Weights of a small transformer language model.
Size: 15 layers, vocabulary 4271.
Architecture: RMSNorm before each block, rotary positions, no biases in attention or MLP, untied embeddings.
Training: a variant of Adam for these matrices, 6794 steps.
Each number is 500 + 40 x the weight over the matrix's rms, rounded and kept within 0 to 999. Layers, rows and columns count from 0. Numbers have three digits each.

# gate: layer 2 MLP gate, 384x192, rms 0.063, rows 321-383, columns 0-63
# up: layer 2 MLP up, 384x192, rms 0.0619, rows 321-383, columns 0-63
# down: layer 2 MLP down (transposed), 384x192, rms 0.0531, rows 321-383, columns 0-63
gate321:435538462537425523436486532465536517424527534506537477462535544554459509502484464419574598499491462586604576529593577467443554476462630570501406423567425413578581410441495467606415472489539587
up321:533400517521531526517514521537465529537476435518475444524493455466464479474434490539494502536486373459484463511434517533553552462542512404512586494467564483504431529532489526420544448521420426
down321:481552577447573468546535482487475450524428514547569566494370512505553525605534493549453470540493557453419504497412454433455410468542457498518524465527483580518469624524394490519554612485500506
gate322:525532467474453511547501477461520452520467453556494500523482570466497455499565496485471521512480491558535551436481562501488488513603477564530548506553494458532529471499474510516459461537506489
up322:482517452486504519476449467576448486451447523514543505442472461460512536491491552528521420484529519512515442513502490466510447428482537470473586525490511558505423561480480494495518530521493456
down322:485556514445501552517464501510465433531497510503508549518477493461491498530533518488486508531498515497481505430461493512535492469530506541513594507538501487528493457523443513503464537527520514
gate323:458529441459480527495452532544530427605512501453452532458532509453468549493499491481510509449471507489486530421494491478537529519482591486558460481437446482469486405476549521508465455488434423
up323:487491478526479613495542468504454445560577526461521538426491458428478511515460544489507545493516496513476550483463484529573493536515517408620483474417524429571466446444489535500458497430455521
down323:509518482525486430458480520528536547517463458499486486504505544504536523470465476504505484486486435487478516443532519475489522526487524586459470484508449559389489527513461464485508474531566452
gate324:431483465501553547567490453492494486527508482482475500507493470528480527487520503576521498478469478515538552541557538495477491516496532485513497516491494501490560461524496475549460545543482537
up324:484494505476510458468503525506481536492494558516536448531546480487522443456505500464485494526547484497475494463496476517519509540473432485489511475515490481537435512480502550495553490470538477
down324:495465478482557551529501466543522479500527510482496476486518497519443562487499487497518479475488500505521490476467509535465455470548525469509512506476517505512605530495388463524435547505501498
gate325:481462427579472479561444493545482493518499485465483485473615569522505487268510474529499458445494510536518533534526476534465496461520479431521534536558533470527574488536497566531541472468561465
up325:562587545395523513463593432397515547443493451533571542567504460486489514616481492484453454547489508439516423452460506475511415575540473532525462516427494607526431616474398436487428490472480512
down325:496536474493478536551560497452504554525474461500537531584551571506535488415482472509446427480503510477502448498596450471501384532536471492526534553475544551523496489487324492509423517443508470
gate326:528495534457530502551539431469495524477449454466560478450468575481544474459496429453515462535438439447516499477458540460512414509523539521477508530514460512543473513497478470494493483470478439
up326:487503515413520412538505450498501525453479463496548406441488514527550472518503441510489483560418463493508489508487488475523473525491541516463462487565466494536454480544486487542507511500441459
down326:502506503481458420500476513489523530498501535523506451521496512518558526554496510519465534573476504525531527527534484481493613492492494458480446446557508488510536536564585496521542486485484500
gate327:461536490525485527487474535534516511475550465566487474462442561473531555447488489496506474494408469520545512471457493461558554464473529481518481521441557390465501486532548537480507507437495489
up327:471515489501477492566446572463467520509564531506517471531451529483558517474469533469472421420497450476521487538566445499503495592473524504487483541456607454532481518433513533511476505481524473
down327:477502473495536548437486467544456468522478423503424527405455479491451515455514455503481535638487512524547538472410562517493466470513546527535535433499472502458532535612598488450552512473461524
gate328:499509460515568458520462436547538541493498493396551541538595525572561424443557513459568460519512415484479425487486494517449594487481517535522528455499506510451507520407515563513492519535406426
up328:511423500586565480503549492536455526534553459494554487527532547533648492409489559413654521498469486491431490527523483476556497533485511506559530499559584536542427588418443536500481524477518548
down328:418548449462538530480465474550530527467474521514456482500495474547449490517517472543477470541517448520505448394429518528406570520486517479467428379430489499358554498505485509509461490567434448
gate329:471516481534479472483496527517481473393504492477513482466489526508501491508487473528460509479553508499516516498419512542517480437499468526495512536511467549487454497516480486514489505458505501
up329:494505572538511506483505486533479502442535475463522538524459539501509504473492478466459481475542487517470526520472506514536507484516504522482517542528508498497484487519497510436501582428527441
down329:532503498529475436444514518524479514430493443490492486513531512511484516470465514517464546564486506551508538521502523480487569539476501532510505491495463533469501510505610449486482443473472504
gate330:530519556535477447462536531466479479557492507519578526497434482495494474476558407435501452503456532562566550512446557496514455533406476481511532511570461461511483472554526467583579506502534555
up330:507515552438552498521503490536511559429505493511509530493499554426498481573491544499524469451552568577484462462413454492508445492523446525478568540536531556564442557488398500451458582578456509
down330:483552565499493448549509528513521394581509494492546532467461469467486551496552402440504506549529504476531500461522496524516466510413523478550505535503487418611482553525413501543571531486526536
gate331:536497470507496473504488480531458539527587444535485507569525540507498468428508506493489503473507522528459500490493451468524474500543521478482458488490516451531492522419467522503468562492517483
up331:557494501535497537480478487522520482507554503456510494483514442472529503516513470530540529471533524510465520489464458529493490521472524509453509490534515481548514474424517484518523504509507494
down331:544484529489503523472537478480540492492516513473487511490523453502514479524532478486556484481485512495502517501437523543440474540481540556477534494520449513510557527478528464494535491479472500
gate332:509454535497510539515479463509571526522524502403521453440521512452526510445501514515455479458539512593491509507576527578522517450456479490520520570533497467574526514445512580481465557479507447
up332:473595471523453475475563533548445508549543471565545548537458558552513443521536495499571495527429487367532498518499487523457438530535508527509516465463528508460468476519440512553489496507540527
down332:495567434556455480465600515530514504511508507558532539536447526500462461436517514512513461541452507432541449500484522495429451543524529517518463467448549489462499560512262531541440479474557469
gate333:537528528405571414535475524535481597459447486527544438501514508484498382628575477497553496560463564499548468502479465494457486544587416489512473510543416551485412553460444467544454474538450494
up333:446416474535476489452507534381407442519496564421490520509512515519453524504454528439500471441534419552545616468523493478493543475461490559420497514493513518480588432505595544528595524478498473
down333:477534487532422577567503472482486512551497481555538456493561461505506548535519452523471508572403507464492464504386471467502510398527536516611547465522500536532499582548400474493461542495527474
gate334:449501537403490482399471468530493485502525454522480558537529466556558530507467557541424511534510434530534481496507496493430479482433475550511522488556439525458476459526512480556486489446507462
up334:531497550471445508465507426529511517487500472534443455482489476547462556515455519569432499482502460496542476393497480518469471467493469519488505537509469523449440447496472513470488502439564510
down334:497546496442453427428516570535473512518455508519567592497577440551528524502449465508490488549486495509487531471496458494459511495448551497515500461557527464489467507537575442528522492539453542
gate335:478470435509504488518498372566461575440523531509507426499485559400536427455473508428518390542479523495516468490522522538457491534548539492503452478562512512485466469475496498488461577517469456
up335:528454408521495481542422467514514541512520503519490518536477433415485446496487474451573456565521411488535420446511523529533551542444554492460515422532488489389538412464566507440468537544467468
down335:487511487512478491542499552491491458539483497541465542498504389484466544542490502533459564524532404474516515506508432506549540518450514507467533491494501456439568471500596464447546495532521484
gate336:484514515403494472499503462520542549477542459530527444499457505481544447427516546569487481519518496436478463504480516455542516507530481522488472510485549508510476479407484546456484499511476500
up336:496456565413501467524531558549511535478456527488527547392508433502444455543495495554545457471470487422486504530493466506588433516495493505497487489466503509526559572447528485485521524543452522
down336:513449509455528512522520519552502565501467533481552493456526527519501511569480447575551457460454473457496505528511485501542439522535490481503508522484510515452578593414523476506550517544472536
gate337:489503504451540498524493456501525539548489561461503475504446530501505494476481464504511438454535522532500518483548475496495483554452506465509488538502521510528502505462468458525485496494517498
up337:505434486524575487510475456481549459521520498495503486512505479494494496479469496506493469501489508467480487467531521452467496524468503478506503478535537520486469513467492519490514446512508526
down337:500423478498569493535466449460537485525533474512496503525502493490535513510487486493463508499529509500505518485518509444471497509471468461502488506537550523484473492492524500485530468499494539
gate338:496468483556433567468463540492542497411487509520551581522485551520536478477531573565527510444530452455491492566574461495510501482460491482447482492489486455565537501476454509508519462488500459
up338:532461519476566560513488493496442477614473431479474437519460416526455491522511468466479503525496508488473489484505552517494436442525499499534545502478495539467481516539481524473465550540523520
down338:507457472565468555494469493517485471502451538456517517526464519498435420530484585542504534429519489470491504544549476504540521493504509530445518560489504478528540525498416535535464489512536458
gate339:529424525511477562451483537488507474496537431450532489473556539426524433436527469512426442515487532535518560539473492502545465492461462501500535605559484548517475524521492524471449576425443429
up339:475562527522533505525580404546474494549542517536541504486460518532448589489473502519542482456584477434488504443556530508474467475447481473550455439481552498499519520484440498510534444560588502
down339:529466510513496520456533462512459437526597463478560489504500531437506502471487462548483437432518467509536528468457544483533455501468466478520535582560519539543482581528451524475467542468518428
gate340:563492510487546471494539530497514472539464489511531508558527468480550476491560553461470506509556488530527479515550518482519392468552416487486537499535495474506511594464463484516543485561472500
up340:548484605553487497467494541501505412562437428523487510494535529494542451450477491473485511518468487513517574560504498519515475543511506527512532513516493484495503518524528586427483513509535487
down340:519494492494489519493509606502472404465489505552486554453571501525547473467443453467478529546465518509491542535460506495550467495444525526441486487495464500489518521546673575479456556531507478
gate341:458516485511461517506478512515524523503529480478538490524505466484474441473512453466484533481471493506556509497440497510517531470486529519474491472502521513508483491448496512474494467496504490
up341:464450495489517489429500454531421508529468530556467500496531512547534543530480527540521480548479496529504485546556521473453502518498502496522480497543493516487518509531518461514534500427477497
down341:525524541503515510565518516510546458497499486488543479476446532480445535497509473477502498454531506492501502446546473495488491485486481442491505525497511462532488491516384528482474505519547500
gate342:520475489479469535460452495564546507482500483517495566456510512480512475446518568462512518485508501516536498516514496517441470483507491501505489541545497516524507456482488527471482513493492531
up342:514487464453523502512441517507500462494500476473527450424454470529519469472564497464520556522507490520442472505494509526475505507534485474515497521580478500496528479483494467505517480506498577
down342:469493502475534506521469508485503490472508478471519446489469526504522451523521461492516541526535496464440485513462524507527491517517486439519500488498466497507503477497536458512540464484522506
gate343:542478463484488470472549469532529615471493539473470489551461544546478404478455509498473410417493465494504539497465561477425543456500502496523442430416609488491566413509526560465453494484463477
up343:495531565444606516539559520470455426554540417496534535479575515444536517504556472455517447535478513503492591443446495513525446535501448427503527549515518469541504518492473546498492494480511505
down343:498464460541481462479487477550537564464433550535534491630442526565444433465489537522500452376502509487528496457514513446405519500530508542560479441462592503485514548465376542452495506488471495
gate344:556420526510542509542469492517487473477562553552441471477432464487443490549414575502573496518474459488581524449492483498460510469467513500522508464515543459486470455497516520559506508428509502
up344:506469561505538532530528486488447497535477444482490503447429445454489487477497499505557388416496521477552536438479512500495479519534483511586528453423504538532487565491470480560479512446484545
down344:530486474495506497494491498534492510464473541609429435513484451495506462591483619518490535551487436506458524526503478495452498485457535493455468484524540523452509476501539496515515480502495529
gate345:536560538493483531552501558461443462564512508587523520460478526533443478544513519506444501481471485549451455491479429465448539467512569535558509523472536582587551505485401517548436480474403536
up345:495543488442378469537477579524419474543564555592471556478492490493413503599473530499497496484467467568444399541491407478406603480475565533517527477527532578525573479524527494525479418467385523
down345:487447473472531463450466456472502577446555527413514536505507483467544511503467565507531537571543492512511520551531494487540531543547458493474497408494488506435509465545721504507552516520519511
gate346:459543484509524471501534466554500544518501564509514483510479538467523492510484515509465478484489530478436463488513466553484458455531477447523495475498516501525462567498445496497502542518487505
up346:471522470557535535502540510495467530490453473473541514535531471500489514512461465504494463478556483477515430584471497501553550550445498482478523478493530514527493503504523593460477531495469486
down346:512531494572504515537531536492494540495456508486556527532535480512461536496455503505530478459514441474513435570447450495545550534481545493481497465527562501508491468508555551463496541486432485
gate347:513499441508510500535513479544496463544539496460573502570483440509505539466444504555463479526472515504546436518517590454426507562564453471502507495541523520514428515523485496524465487491469499
up347:528535491539474519448504527500506432516487481537499502432564463513537476501466398435451489522543476516514486464493515534488510501465510519465506500544457568478528470523507528533516489514450485
down347:549540503536482520462494567472501502485425513566417456449510494516511494531529465421526526483512462500487516507467447506539461440432549545477493530538441545470551561416449514461575519535508527
gate348:535453504489524553541548457506451534558506440461519456458489563491519497451487446521491506486502526528499491479491499538531431504528512443512550478494494490535449518524426552501499509478535478
up348:484449471474471553495526547492454550540499519538523538509527474516545458506472521474489467477498530499494532454458520513530510557491486553465513508528480505529516516512526550539499530501490442
down348:453478513487423538495525537463497583568497522566536497484514501518542449511466486473536440443442520494489539479468521474533535509488473543469480521595466501533506539496590480488474556499514440
gate349:496548482547521485432485477554550497496488494501494530539535559493520488498557520512497521469460462541480498472493499480489526481463488464531489516428506481537509493475521528476495528519457510
up349:546589495495498541508494505457507485523490504540471451506489480536494477504540584525558522473491531452496492499526567429496479454485506477507481539485479486529457531495490536539493470477472524
down349:520506475559533503432435499529490522531480510527496527507506550498509519464563544516470452540428497580510473482528474476460519514478483462505494483443526531500515529476520519455473482495442503
gate350:465498521469498459522561516521509590487475492569511521526465505438481491455537572488566474542532574546484454482499477526502420503545441500446561524558422519448426541487452430523470552538550540
up350:448464578466459550464521576440413521570536505502539568521500379506501527461552514371568555536460481508468536444413514514485474502395515436471487541446481519426513454432516504458473516492486546
down350:488528547488445491516555517471428509506457535473562451445549443525505540538479533484487585575453440486415566494393482464448599428430602489554491435495497487518532553547460559490473484519417495
gate351:492528561483509507499498469487470523469533533490586513517476511495495481511536542524473492502555532528486526474525526539490475521505468485482496525511477518503475520544414549572516426439525475
up351:500472530515419533528500486463488500526481458466508536441461509532474476519495449503470504474515508471504485458500494457472526531476497476519484492406487475512515520444493464532512518541465545
down351:514460501505460500539504501492459512542526501475511542467448518507475460519488462521494528554519546474474503506471489482475555531486516480523488474405491483505554560488465459535516483496464525
gate352:481469462464501499507552448447499565528440501523518511442457473490526479464536461442501452492523538477437518489502536498461463523504458501481512532489475504518470569539469432532515503523528530
up352:490488456465449427492480412460461493513514465570516492479523541511514525486516519536513489513558491523472507487476493503441548493500543520501508490468410528508508526488498508491492508521487501
down352:421483540453469435512477490457433471492521456519543490467540499496514526505502493587497510545512486512463495530429452499456574489479537525494546470492467552517517470526447556520462522537429521
gate353:493596525492539449521488544520514571489507484461536502478496513521499507510580487456470464477453457477496410494567507469480516500540487507427519528417523473530473460471539552509502498510522472
up353:550468561501511489542567503489479475461462528469493536490484474499504534479438496535478459479573547497422583461580471528472456517466515537515447479511442485506532458525438503495553487524479460
down353:479530497449467461547564467509508541490524484486496538489486452496518472527505511505470468497513462486476490543532535531465456535504509486444542564478549492554433270447566489484571475537512491
gate354:548453506418477542498493472512490561502435413510497460497553529477504447469465487544442537490474519516527500557550395460587577492505514488475476595520538447567543600493495487441476558455537548
up354:488497486570532442462505480511476478491518484538508482504401497533497498531499522526514454476457451484560448450461635492356412475446464502507516438440504485497417499499496507530474461584425527
down354:491458564456500549557605526529575497518424523510496463496514527510488535436451519561514501449481442456492516480578499498482431502500500428500462580493564475537485486434259526471585566480535465
gate355:477442519505476471523486507447448453471456513470510497515413507447489531493469487424572467447514461436488554423556424508469572550564577524477483499484471532487577432445494531582521479501566416
up355:461404511569489472547526476515491453540507480490556426479463541539520435505452560447507468430560502483412551528552498580453464526553425503484525595477528490609472491439392559559471474574590497
down355:506498538489578544425492501493465505509469533512490533462440489458462532512516485411577539413542454486489518456528442456506534495602580542454456474501464514446589388487606505545555463496514441
gate356:496501491467437469552517480529461499511486507486446535449448502547501484536578495527557508445499558486492532510538494476505484526523515440544488484454502512516500500504490463535485481505477489
up356:518489548467503503481483536509503494468511500498519504561556482515535546492456448522503480446516474495513479514480482484571537502468464531448523505544479521505477531506519470427473489499509520
down356:503490519518572490461513501530511470502522499495523463525492570488500538501545494498475492459513528526475450515471514483478465533499497539499542512474476486534540540490426538522520509482479502
gate357:483540527470498460535506494518497475487536517494539503542481515477487509512497539501517495520462503512479525494508552481469485518527496520490508445516484523511485545493503499523488529496450568
up357:556468549531498510461505529490562517490483484476498504534566490513468564463478521450501489482505488517537542484506500507487497483476512495486496515502462494505549528498512529448494480485451551
down357:543524450552532568450477501513506507480537525475430488481529512502481556540512506477519521535521538498496486533498482478495530466499522523469512460495503455478517477455534521527521470476511490
gate358:456520518515491510493521497582482525527469469478573526543464508442520534506469545503476503486541536438560458458568498445512429522440514456519557559487523536530466516434478578480538579447516483
up358:507468490481519523498489536608499486492466474511516539515410481489514563530508506450467560521457509446550457521524502423508495508494537452495603492486505556513434501481540509486545496469460512
down358:520476488485497513508492511522469483474527484515454493486458455536512528492514491429447562522501492480475528581500538475534549511511530491463536467519477518480485495538748439502528432496447506
gate359:485540539542543527463492468559469538505548493522534462464444486472424490406473476468472440497460444471437519519497519514477499480554526432451502545548626478514417479441427572416501537447515465
up359:511475465510485461489478491548483523506527450574482468507452459527434476526528498490470549496381485494490435509481575531489543518488474476443507467490631483514403510490523519497541505484459522
down359:469459453503507447472534491439476484507553426470398424485441499493589460567531511522496523446470568503538492526488539534460562480436490560500513459501474483479475455533549467580548477543429505
gate360:559537500507541511476504426509508489496520520473553503541470579470486486490470562527461479478525550490419489459507536512479451570486458480495531542555494533511460509506415512470461520513505484
up360:468531506522483486468483513481481527574554549570471499471487487475561564526454492544495563475507528488542567434461506469509517480512533519516435506550520505520430468476505522570543486522545525
down360:525584539502542478465475513511456505544549493555501458526493499445563578518473490537493532489533525473528557465473523465492575497470541517483495486549455465521461418426456460570561499505500517
gate361:495529511532466511454592518479516516558573481543569453485490515489470510466480451505508472522512474411481478508485514543438475491507480507486502468462508475526488555491488494528530523537484459
up361:456533446464504529460497488472527513508566496553493440463516373560503513498492443471564546494496485420470480481483571478447532488430515509469466450488489495486462479472540484529529472570491548
down361:457490472424523520505446502522459522467497455493451502480550386588561457522479519463498506449521526518486534474530511464492515471487533520478486529532507540451456404516595486464503461532536587
gate362:535539502607536489594522433537497550424557498466599547562559531493520440485450457481482508514492400509472480502472467526513494471518453423519455556564532425638446475489475580569486537481515476
up362:497552422582557488563435444537472493416539524502557603491555519483496457510468474447460475513467450521478512471435518520500517536600471473493531454551547447576470455505526558589524499504503430
down362:539459494458498480490502608472475457444483485531456493481521493464492520515458513457487495524498533523510545563486581466462537507574548510506502402510450560464554426547728463509507426485492499
gate363:491480490487487488464526450558525460516489492540581461477482470463523510482463536505493543544527483459438471517488526473510499478495485506489554493565538519566438463529481509511490535512507478
up363:571476524526457502484513476553506509484512514427525529527497514497523492511534528421475449497504522493526454485529490501473502449490512424506478510426512489457534504541484517450473540500554481
down363:505470539535475495464523463599511479474501498486567444510507502501546534480500519486516492590527501464467493513500490462491495461487573450506530505545516530538546555544462494469451433538545464
gate364:555499474493513486478445501507507479376488544535524542532449497425480508497524522520489468543507513535501419496581462455487504523508512515513535498466465456495525478497469531493495523466463399
up364:500396473476524503476495502483509543492477463490420501536527446543501492513507492520489531469494443551465521501524467437510531521439513506457407545497497484498547468469547506450526515519521483
down364:538484492478528495479510514455469566501556457451491486435521528529532502498509473475486527463529520471500556521425541523490471544409504480483499486535491496463484569505528458507496529473481545
gate365:499532500532443487463465465459477532491596524455447566481505486487431472494567495462510491494508587492557460429487507490460491546549515590443510455447395509448566505553499459504467548513482486
up365:515487533544436488457490486506503521468535508483540515465499521462453513501553529495447463489503583507494421511520509542478449505528512565489524520443463480563565564561461527489389570530512514
down365:468550514502509516431454442482474516542544496435417598437484484531452464562485474434502521513518531468537501450445498505499524535487462528428515380530414526413509498574566468544519507519492490
gate366:474473468507452570527510509506522469520506485487473518576554528509485540535504513539458479476529528449518502477551516551537461484488512503513507559445523473541527476520469540477506525484500482
up366:515496530420438488491448495483458511487476439415504529540444502514456440518495517550518513456483547488492570555474502497529479520476487475465530528537475533536531545496510527533484462555512450
down366:519558517397476460497501441482511500528486457470484527523505497520462442496461417512524538438497528487510550530469558475552464519473482464505483476545470506500500495532533501551470538567517459
gate367:541521499546531489499557561541521504495536463467538496529487509492512495438509467456478448458478496496483479483544492461524490474537443495533488514441546474554525520534465535475459535476509572
up367:523509537495515466517558492489478491463538495495481469508528553462535550538522498475481471489521490497527493509572508484518484526584493488546479463480448468516525530550531442517512474439486576
down367:472500514494506464527514525500480492504507588492457503463510516460494512549525521493498503525529455527502470512537502485542473511539517463546465491517497516510541531575593481517515476477514559
gate368:486503556500526444415507439572500464542496557546617461502537519502511454376529542538517488435520475558545461545582409465530522548515517557467537457487612376518457500570538598518514518478520462
up368:528583477491433551548499544512524535494442483533491526601435519541396558518540507464511495501530614430413532468508591493469448424589430490597494517482502486479541606590401519440490577555506502
down368:455496474529496494478552516582556475533445482562625495543475509515444548462538568526464539410531501511545467523562463461548415449536469560472518530524552419539491563487466623529499515591531438
gate369:511490561540477520492478550537537486540474509551471523489501492489552455492524437485489527394541512462480537452438472519512492537509523508495486530481501536529472478443493536474503515522490524
up369:532501457486455519462424552578491443443470537584488529472496462492516442511482458460508503488501459465522442505488477531487511547519508514441549487539511498499484451522566520468509424515452477
down369:508541459468485512494492469476505479438513503546563531525514447483501459527445571474512502545510480531507414538599488570513537482548460500421551420520499444509492484583641531503510435472543513
gate370:505476506465491605493471443492475463531530453511463504538499464504523596416496518583487525457467497498525502486540516444500467493475528471492513517559461496474513419498488502501470494540499560
up370:531489481460452495475461528491468484466484471519489469552538509516511510511523498505499552521484474523551506592465500436516506546455498567483533483499455466466492434475537503516475494583454537
down370:514530535536470415505498483467542542469504521474526504467535506529505399597504509423487487553561492520478482535507488515501524491517470586530487500440511465478438485473571559502504502490491490
gate371:522538530550515530580571442456466502508493495479520492482476501453498558546513462515460445512505533476455432471520517489477425469549446508555508458460433460508526535516418487548508490521566472
up371:509536535462570590447502521558523504507481495514473503427549519499487498475508478559499484503514461495516570462422548537502538508492534447497515555502551543532417479453527600379427546480438528
down371:550557537499530584507562516537484525477472504495460519456563538479481525451511453583484447520519503484481547436415545510497508489475551400526479521461520569559417491477494624401415500493429506
gate372:468516466534438476534429522482520413539497502493479484458507484513507457470526511459510458494560489522501482493562489446481524443479552453539498507541506434497546474543542530496497438519499528
up372:461481469546476506508514546448475478610482505481448512453499532556489479491498535517528437501494508504493477491489521500486443499527527422578450507501534450542553514511501561514496499493529521
down372:477534474540514525543450499545481431455485475525520508500518501477552500545477492473450600484523509542491531514567484478472560436470541519465544444554489498446486478519523498500517449512482499
gate373:502514474445522518499513511484500536511549513524520501558436451539502518461509527540557537521442489494511454537495495445484516549523449509490442485549504462478463523492495495494517502523521525
up373:461484483509471496534497511498457500481503479490467534530527514499491521525541465450505493515479501485539522535535493495516459501522536493533511468483460568493547515498483548463499526481467514
down373:448537536494463505478517503538514477494479540517488496549473521511478552494494519576504456516451513467493505513527467493550501494523488486528547562524518483513521544519465531474514470467520456
gate374:479499441504524557472482544489475450603496502490541542475492536442538543468525469543439398441562495547500481547507490479438500528461519556561526518513499506514505453575486519542425520538487453
up374:486530560503451463518556428518531515457481491504564500456438538488504482466479493413507556585474536507485487445502491538525435491509498404458485531495479495559472613496443531495516497511558539
down374:478488507464480534528516557527488490587512505509555527469451575474475529421509494511495475458553514535560455499475509478398462461440557459547541578474447529589512470553385485512398538543491445
gate375:559534521574625506538499515575453478451454453438486547529498605502591555446495578515484528388551528506518543499621463431531439504501455495431547453484477469525544516451419530489426588437540503
up375:565606512588590461515453520567451462429475455471434522556524537509555544491528635473527553403553507541527518528619459444522488492460476572376522422536451457456590483455493516527465525461549453
down375:483536494530456492455475557483454583488541511582408509487515438506523482587499541440465582516511436528558520622489480505461592490437508559395496409540488560417589500504627511546516430531533558
gate376:525470427533446501436415568416507557495477455517442482453576471510536609398469523448466578523474514497508422564511475578506487407536444521436532597547393497512424426503458515439563460524564598
up376:533459430497497515458446553395569574513454472537444475413503484520556628435464517426472572557540520503475469532523478593481495455511484510440569592533433542480465455487530483447558495487518591
down376:480530531405511434512481465531458506486495529497496547504488523539522403582494485574547498495521504485507536475444540433481540538472560496518469396500545535416519495542740460523494486485404471
gate377:516595485446480552552554398500511518459519508483482465505490514538492562467490465555368583519560474537505518491509507474528509447571526522558446520441537496560464463507526463449419542475480495
up377:476514565559532557523544516484477386434497468472564541419493606453549529480514509535528446471596564471499504487533476487475459525471443462529557517503487503559550555446417557473521534481468462
down377:558577494550505553517538468529557467474519491493507456533495554491517572448499500549449549503530513494519524449497476444489450495521547428597436525488457511583490518483446493459450541499425471
gate378:482508504571522512502479411556526461505522444556487524522446506512576483408456487468462464417480489512465496423532474502539464467554532474496506464477546481546501495525429560532494566487491511
up378:477511499582488479557456479494495448509510462503528530604528488476532537470469493450520483434505487448530443504541443547547521489541563420496476453430515491515539452525525516552508538517468517
down378:487498521536476434556445532449444450498520498540563537467531459468491533545490482520535508497507507478480474567495538577533547511507536468557443477495511509500541507519645461510498479529458506
gate379:512509471528506544540506543525518485487541495466482461530553463545534545532492483466519528494489477488507500518511504548550547498481582437508476527458563485499469444483518543435495473444454466
up379:449437494528459555465413514477459508492474461506486581449504554429550486496498456504518501486421503481520500544527568468468489523495493507553430415510412465464566518548526525504519508558548513
down379:548525597449497501547541487517521493491468490476527452517475485501425485445526473492434491484485499536511495445498423545535461475515424496469556550524545511552425512509345481564454507457458507
gate380:510531531515493553530537464547557490450484444488465568564528537492583491454512544546491514530502443555515513409563440533575482590574556496434515530531532440537524449596423569484477472471493558
up380:517544487531519547478494450506485467420494453474452584500553479431580476432530505501477557500531427542524468455501412499544525503518573492467534460539518487506530406565518535492461400515486539
down380:521517488491502485498468495456467514500482491514499519486540449480576493516481445456476500498480483438472524574427457470459562469456458535555523451542491555486500446503641457498523470548517523
gate381:509509570553518443509520475523471518374482425473482528581483561517551445510524538554494560515430446502465470488523493477515522462536536561495489514489608478545512490445486480526456490535453568
up381:499431451462528517504496486511518527484563481526522471444520429593416445543487473424594507478396533514531479446461533505457523442464530421527510435565385485477530494516517499561499487513459553
down381:507513517477461496525483526470523462533518529514577459400488509459497510502497498497455478503546517503559527513485509522470494531535442414513537435478441512471491466491467538481590526454563460
gate382:536547499515543481498550464578576506482523491481523533492468547431492536475547503542492535470509575481506483428507448526515441445565439482534482519499521465542475533467439516490508515521547488
up382:523471470522475500485583515498446541412571548535463436524515510522525379539519518444537438516496496575484521549477479427518482452536462479491523521480527526511470467491494495428436520503457517
down382:562470501531502490462544541486467535419536522521483480539553522533560397505495537495546444462497547579463505514489489436538403470520436446523505517452517508519468516496461550470395494511446521
gate383:432465522502552512514549445421464559494524516489473505484522538497456536446512462475533551512484508512510463492571519487491406557452494501549489467520501520498471598430453519533531505520576500
up383:505542473508473462452502578462514443578501524519480502522536504480469490523529521512484535509456495470516479579548499393480485491471498535583413472507526541517443461493514501507492510545439495
down383:487518439493472477474460639505436441510511493506528496479571498496517480493510504466509513546470485484536447544515497441501518472519490515573439426489524550502511494540591489534416518505465449